config.yaml
n_layer: 10
d_model: 160
n_head: 5
n_kv_head: 5
head_dim: 32
d_mlp: 640
vocab_size: 1728
activation: "gelu"
norm: "rmsnorm"
norm_place: "pre"
norm_eps: 1e-06
positions: "learned"
qk_norm: false
attn_scale: 0.177
bias: "none"
tie_embeddings: true
parallel_block: false
init: "normal"
init_std_qkv: 0.0157
init_std_o: 0.00351
init_std_up: 0.0157
init_std_down: 0.00351
optimizer: "adamw"
lr: 0.00257
beta1: 0.9
beta2: 0.95
weight_decay: 0.099
lr_head: 0.00618
grad_clip: 1.0
warmup_steps: 217
schedule: "wsd"
decay_fraction: 0.561
decay_shape: "cos"
final_lr_fraction: 0.05
batch_tokens: 16384
seq_len: 512
doc_mask: true
train_tokens: 106700000
steps: 6513
dataset: "wikipedia_en"
Each number is 128 + 32 x the weight over the matrix's rms, rounded and kept within 0 to 255. Layers, rows and columns count from 0. Numbers have three digits each.

# layer 5 MLP up, 640x160, rms 0.167, rows 75-95, columns 0-159
095091161083131144212188104142177065132137128179119173127070111181154114147134162128097190113056122149195120152156100076113174095131137134154152079087140116216114117128184086193142166080109055133127108224135118129100083174134201146152173104144123151101184194103146118173158124098126108108188094113092162211130116096159129158155144127072148197053144151129146144192178106097128213180143125157089094178195101122180154123177163130074152111090094145136112061064131116085125113136118130
122155068066121122109135157104115133106178132123121164089105129119076144104196095121143104204142176212109128136166166191147094125137154106134127135045143164133105135083143130130131065151200093114105176169107164225150133107125127163151141072082129128096074061053108162114124122076198129165123149066170079099104106117093165144125046145180165124190063119046149113122146117103097148124148090156069161136103147157133070159202110061101145116157161082072121144103121116136096101077135137
096139139103148100086104127202081109114113089082077148072210095092068147112158145120176120155110174248114117200144125141180192126138121169206172110114137098165135097145142116123123148106141090142152175148100108176077091098082173149100104156130119124142038127062110126117130100154154150060142173110139145115092111189124081159125158143103180122140168129112150174109112117042137093170156099105145139146155116084214134062119084113127155172164153095057102138114101077144169106061096124
144148193121107114075109134154180114098149168164179091133147169116117131152190153167119076167139150168133153105164149150077123110143111108123134109118177152151131127132112135098171088116142115144107114052117210077116153096098071145175149186138139126122061119131079172110155111085161132136111124161073089140128113140143155185120108133214158118194108198056165138073154135117151149069131103140145074084171131186164201103117147139089144098111210167131060183115117109114153105135104120
110077135110085095168048101161125139036138107174112117098124221118126140073071147173159114118101145119142159150154161145142105028094100134085200156060089103142105130151106172137188126149087072154141056184137191149184151113112111142093162063149107167114162105130098140106076071093143169100091202094157085147159100091136115097111151114087087132167093160130155108105109106138085103093196036160060117129121128184109071146144123104106160099094140164093110165074123155157119170155149166
130132149107105088158107158122126091096176132148224102088090165104083156061154192161164192130087085104135131146097154118124076087098112185190095086148078109155082114211159074130146086106124148073055155153148168127095184162086102153123150047174220145175119143139078137134129126147148167150151092103164084130176117121150105163154125155203126167090122174095110142104171144126152122191072098159020123106186108127144092205112123124100179096094145099156069137128107135130098077153096117
072107102116101094156076100132137142116107126151206169171183124174139120116135122136135178130078124152189054154136121130197077098068141106143133061123162176123121146140119140176216103169072135118078147107092116095136146109172112150128167103233106129098100135138182148138081160109148089124142105157182084117166103105226101155099065137072113141083203135113125117080089166130153158159156051077073163147138127125142085167193094127097104133103120141112126132146132142087159130080122134
113153102064139105148152120188135099151108127070112170131094118054024133138131100154148082149167143077165131121143147192100168151173124184140130080058076101122146124170142103128151062135168114100152155077098102136141096101137159134122073088087164169093197077135071221131202082107107130082154143060110147125130112195104113026140090178143120165136124101102172163164142103080123054158124129120097186119099157095113105109192140122114199110109170099110124140091146139147197153025125142
137090160137116143102083124162095139153157105132129117128173150110074115117137170134062139145105110151180124087165170134176129081156143136112082090098138176120095143133188112076165035110117132142186092128113179072132170113128110158153150118191129174126114136167148158100187135088126056108132200122138127084109117117160140148150098156104114130121139115083095146069067146128107144141147135103111139171128135173191140188136142145125122153086155162140111164132106130144146127092118115
106146146140131117168148135151132111067159142129089083123108147126096159123138127103101139126108141134162117149116125131125141117118109145141125114121117133143080119110091123143130123117132127098128126154100113134133173161138120136120117076151137122119139122093120113115135131137147098129140174094135134081120085126129150102094085143113154142157131094121113104123089136123112125117119135113121155102111137140111119088132115095115130125102149115118092131101142107121148127109071124
092080069153118133104092116128103092096120123180116123093120127122144124156170144104061130136058128146152132149166139101081124153107135087107117103127126131145154123101156090068135105085149134145148157142160144095149088086079131114096170141131108115099153125116153090135093145098157086141129142094165101104102111107116134195106107153134094108134119116121113101077153125139164107121145147129142135097167086147158155140112148127110137130154171162107109125123117154113093125163085135
099145114112148120168123100112132078078074104210092117137087164117091182140092154160130099156127119116133119101106167128162158144126081132084131044116128097113172159116122096130172186170105114139105153148107114098102120126171115123112150114098074114124136164145094129146192115096136115104236100067126172187129111142129155187145090163112156145139109103045126121095069145173144155096112164129076072154112135124110146116101122133118181158074188168224098183171047150108167064134088123
138066103078169194109096083178125108142135117173130118161169186199139136129120119203157176159150143162155130074137071191130089083000117145162171123099213107134135141125121091174083169148107128134099106192114151071128094254129129170127081138093143151083091142106155187069185052115139117155150165145065175160138111166146111094100138128163130170061159165101168132134173133114086174096147131149120141165086119124132142131143122141148133116084092067185134109106115182076108109126135113
101178109126125140181093104108163107113181182125146143118134187105114169097155161118115112148117138161092129120127102094098151121143130079067133112210070096180123138108153142128172135102152168142172180091174183077066112105105127109175169105166138114123088111098092177125117100157108096108105109119198121164162108141178140157157168174166117130092144124094131133129141130134095145097123122138135120116119074141152128176090122144123160117138167153100112138107084147051155128141105134
166084149121160137107086117157089134128163121181171080137107139100075126081119116173079138153125100158150126131141140157104099129114136137154138124136144105163122137100152113094135105099148126131150156142138159164109113137118167147139086190102127148144145135087179164095149127124117120093128168108158093116096112093129121099124102097156155117135141146144175135129117107172120154113135113136125118152131074142127187170141126144134146082134106130119126180101085103117144137128142135
106124158145179171106090142132141073116119152130121128086120192143154147112120156142082144135106104170197117093160124183144115087111133126140127063072108112164080125083174130173132106138158116115175124148137228093147107111126127128152143105148148131111129141104103094154170073107160063160113183142114128107167118151128160167067089131117167192150129162049080121173155121148102163111091142133140149152136080150163100137139140141131121050126092189188091177033145131156108134117124133
105156094143154173126125160110125158125120209155187166128100147148180137128106090115112125139089087085198014144110064114180114175000110094144147113094126091144144131101116188160147125159115103152139183172142090138159114141129190122114103141156105159146122130088151145147084129110112099095125110195190077140122103193108133160194106138142168192040207120163135107168151136111141146182149100098157194148113121071121159174068068098122148171080091139154110097135131119134180081126114132
122128119158044142135119146136082138080109128105136081087098105118126147109175119115102178152057137132147144142161136081115130121121128083095121115142103161131119116075140095092151116099119115188165174150172103135140153095109094110122154132145156182118123107140170139128110119075156080118115130148134088153100106103141183159147158117101119148114125099113119077096116135104121131069130118167112127117143118149142117150132137120119136143159140134105123117132110141098107148152084140
057098187095130152055156129164072057081068103080145126133165134132077100130136111170181102154109162120161127208130110060075102170131122158118088150152101101118084156095152112137061097161114146146138140120140142088138101100151141120200060072134131153146069110130162139145086145086112082110155157137125119194157101147160141137126138081129143102085144115104186098161080092109101121097081105076086118096073142086116134082133164130094183136098080078132149104111122159088165118055141147
106126203099129157141114055166237069141148146128119135125124098134193112162132116218093189139176112173113049177126098142109149114116168154127134129138193131080172118191137097192133133125111110109162140181123186137043128166123148158092146136136212131152173128121109116084188087157118157117141168150074142132120108145148124061117076100107180162126206105127133153111186152120072154088099134162107083146111025134153126173138136163143120114088138130174130137105133102153138106122152123
071139127124122101121123049144115084098064099120151142125151072105135128138155117185175112150137114096100132121154169124117131102068147124169135127057157106105177124112086107073085111166157159058103187138094113142124141205181109170136142169120154119119121131123159172127152086121152104130144198085136141127084105140130151156111122133062098090094125162121140113102158133153139154108171121104118150154127124129135093156134170139116160099103099160194158064146139163131102088137140127
# layer 5 MLP down (transposed), 640x160, rms 0.144, rows 75-94, columns 0-159
122149150160168243092164188196128148173108153152131204160178153154141100149046145151101127168101132123135115110104140163055133111110120172106071173197150120121186128096177127121105112101107060087112124112142115115231116141178132119160103131153162184122123105181099121119138115086114107149094159153112142094128117094090145164133144169131123078146107128095136153138132148132158187154158166118143151113084164130143121111081192151195122123130137131121146103105184185061095196146173122
123133206150130178105122053139179081084190224151096105126103136187031114152158082113136149097147080081170108083065144090114113075145151170145136190145108159150111129138109198160088157077157109145120039089096122112073131158160075126087173121136131124144098180154074150066159144158140095134187117173124089087135108108089095122208172086063137090145138184097117122171150168060178106055135188067082113133167164131130104065142135088130111110111161141130085154143197090149114127083137127
128104218076052145105166094143122100082089114118108007115067122125105145140105139146099128110129139187084125122125114113106091106181093133068158156135147146038121159105135144132200173138134204096130120099152163137132134126182117150141120092117106092097155179183205163105146100129101196103052057131051135075155138109141153095043089124138136091121145168115151140098084166170114033156113135083145092022055145151080147154178170125081171139136101189159126108141132126041083142146134127
134125088125117119107180134052101187141186139088113116173180172126108129097106069144086133104118131096151123107116068095128064087108163112135147163127175099128105148171097021116079102186156140103168038121156105185139107046140190157119096099091135162146110142135143160082139146034151115135168149137060091165171116117195128114061205134107180131137165095150120094098193138098125136079169121125138203116145128146075177139160193109155083100152128089124127159126142156127127100172128137
213119106137127130178145174149096113150124172228104155146153120084152138172147182156150142099121098128146128033099152097123061140087183144110027102071110137135097168127146044145013171124194120196107165058096115172113201110115075087074124117138122124108121105154159143107107139200078187180140132126185134208131095153150138071091102112151072144149070172085142140097192084117107084130115117104144141085203137089101092094193127111170092168133121131101128104083075094197123162120070142
156133085139112169160148161071106138187117143139143093064136109151144141143095149123100098114094080052076151114156072158063198157201141139198105138185173080174109112136154125099116088122194178074169126154149081108183119170124119121145184179111062132142144116107092124093109098132101113141089139085086111130140124154089158124183045135106218201117114155169111110050130093157106184076170149140141141104177087113096133160188085222134156123112090102072117116117112098147185145098144134
092113120181140124145198127046174118164173115163095092163160104159185155144149124135168148101069127114105142077133113126148113108091114115147099135149233138165169148086158114087176115061090151007130154180093126061153131077140193106157186097187147136167149150193188091091091092158085173135133050170118165086151096160121144177141115177107165129130153124201104103194146117147110122090165132133092094113154180138099056188110149142101092128126109142095147096166121152145131154172122124
170161057146112086095157085100145180102230164122114134103183122124086161167117161144124151152133147122107138141100211130096155108110138147117230133168095167106119136151119141102097134145051107218133130166123080056156182100133131126127095133180098120083057120136103072153158131149150205120112045149058211149108099169064143192140102129188168164096138152052132095099147181121132104134117095135132103014142067175158112144093146172037131150138063128082124123094115123195106171107123144
155138118106117108143173115021099137106082066117103080099131143180110135170101142101134130136167113089088127116193139121137137099090173110129110139122171103130157129152105141103198118141096151069122150181084157104168161077120094111124174150092149139100104127112138120085137114157113105155132085144146104051136109172120132167153168063098109089161126132153142118149193127109132103134147150131094151114109133116104058140136169085171095112128104157166128166142122163173120097169165138
129126127141128129134112142123141129143146121137097140122117129137160138141123136153128118142109119143157143144121143129162107120141115119128135151130146140119120135106129119137127162127100145097087125116112131155126158124122136131137116117131142123121131137128097115096139131112145112133143125126110126123132168123107113131132101109107121130133142112134097160102148115130133102119137145117154117116130160142134138119141141133161110141147118130128130108142129120139120161147103136
142128134082146075117117133103144123142197117091102181159165130119149132098102087144147136130187118080116138091136091104174147127107149157132089139151157125115104138175115137167124154120137082121145118113110122156094098189148133151195114126088107119140145134125110124141130133148106129089142141133104175138165093096123105077169132087111080143118117155147132130130142190126113180133109131093141113134160125109105117112148158100168106138104120151138167129114150094163148121128182139
163101118150113167098095184137140114160116082153150042085180039104176085136135098071161109149167081147104182089136078145187132100152185115153124151120131142115115150143112097120182093116122094110182045176136093115160189145127166170103150128139158100117051141098107158119158059117094117069024143171206127120143124112104082139116170107119104127200131138107207121093167181092132100144163177134102168062162142088119109148126092104218069181145154182165123054104115133123063113108161101
166166197134135102083121126057119162175130106061094104127108150080115167172126112056086116135057148245100120097154077098102107116102126145151107133129082096195178136046029110098148097070139186172069135170092183127122110131144149057080139053045127105154088119087071101146142093134097113103185135124195121122093097214148088100154191206095126151162113074157114147091079162095140074057169176176153169109137134109111093111177120153165141090129139084119136123154113103066148143143180114
123173069136124104098113166125129174094139123112097094143147125098147167153126102105155123118098121083084125135118115153075166119132137121135142110112120111162086094111094099106101126104092109114105115135135111162174089120114146126092121130088114196162106138156095113168110090145112136127102176141095130127136141116091102142123095072106139160125087129152154154125145145123118146128128150160130113086128130111108119106078100154126150143148128119148127080159147128142101123126106131
136104149105116154105130122116138111156176161130127119109167145151121134131142151122104134123163135140122122118142105118154114132131148141126119139162121094137119142093113132147098159149096151133131165128136149125136144137108112082117158140122106106123127128106137105183127147146111117146125111113148108105144098143139118075100157130148148116121097159143144130163118126129125139155122115136141145101126141137134152131116107131158154115115148100138155149155104111132092112143149102
165192119148074083124147164136101110155122144148140152164128107126101145133079164082131141122148141117084112163119168189145144123181151094156143131131114114146162120150143167130135106144169114075149116109112122136148068099128127091065114141187151109160122164123114061141117102105072160113108151099113170126096092149131071137090160132163180124149147120208150142083106134133141091117114141102126101181107153127113121105071106092171135147125127109135151179171098150173127133130149142
124182115150223141127102086183146106084141178163162163147125094106132100135101106156174171136107106121125143150134108116162137155163105140090136154118157103191194125157156110136069163126100134113163171019052103150170125083109114076095126073173150124150144105112139100070093152106173138142076144177120113137111107215113153121135136152100094125087162111175113134128114100117146139118198161144167130167157157131101148130099083144121114178120167098069126131148149109136143151144113101
093140192125146102167123152154175132118158107126094125153163125182142221135086125115138127118166098075108143106115124128115135152113103134092090141115199119126078109165123112165079176149132134050117116146127150123094091132144115158141151112115158141106182156151165141148142039133131136167159139159108162127152190171127132112124103077089090141141108109168129156169111120159122090131072174108152139143114144122117097120128146102168144135116176133123138124113177125157128103114091114
101172091122114158125108142127132077132145121087187171107118148173120103150139142108161112114100112102133131139136158082182147166149125131048088162155071150056101128088118180136118115132175107130162120108100118110145123148165159139244113149083091112109125142126101089136076180152127079046190106092150106144149075116123084132152102115135108069094148136174175121141114077110140141122096121139122126094075129109086109076136179113115187132115080092149113106228155112101130121157112126
160140089115161179170085116142023164203096149115167183091139150176135100200105124099088120117101147117086149129105106123097054165053121130044154148141096161133117089139101141117071056132139140100158060140119131111161102055096128113153110144083039099143115165129105144107090091140145131158144165156146082066081128125155119114247149140194158165108078085155148154051107095137108149086070139113150142075107108119139127198105151113169181081134148057079108103106120196110121122158203124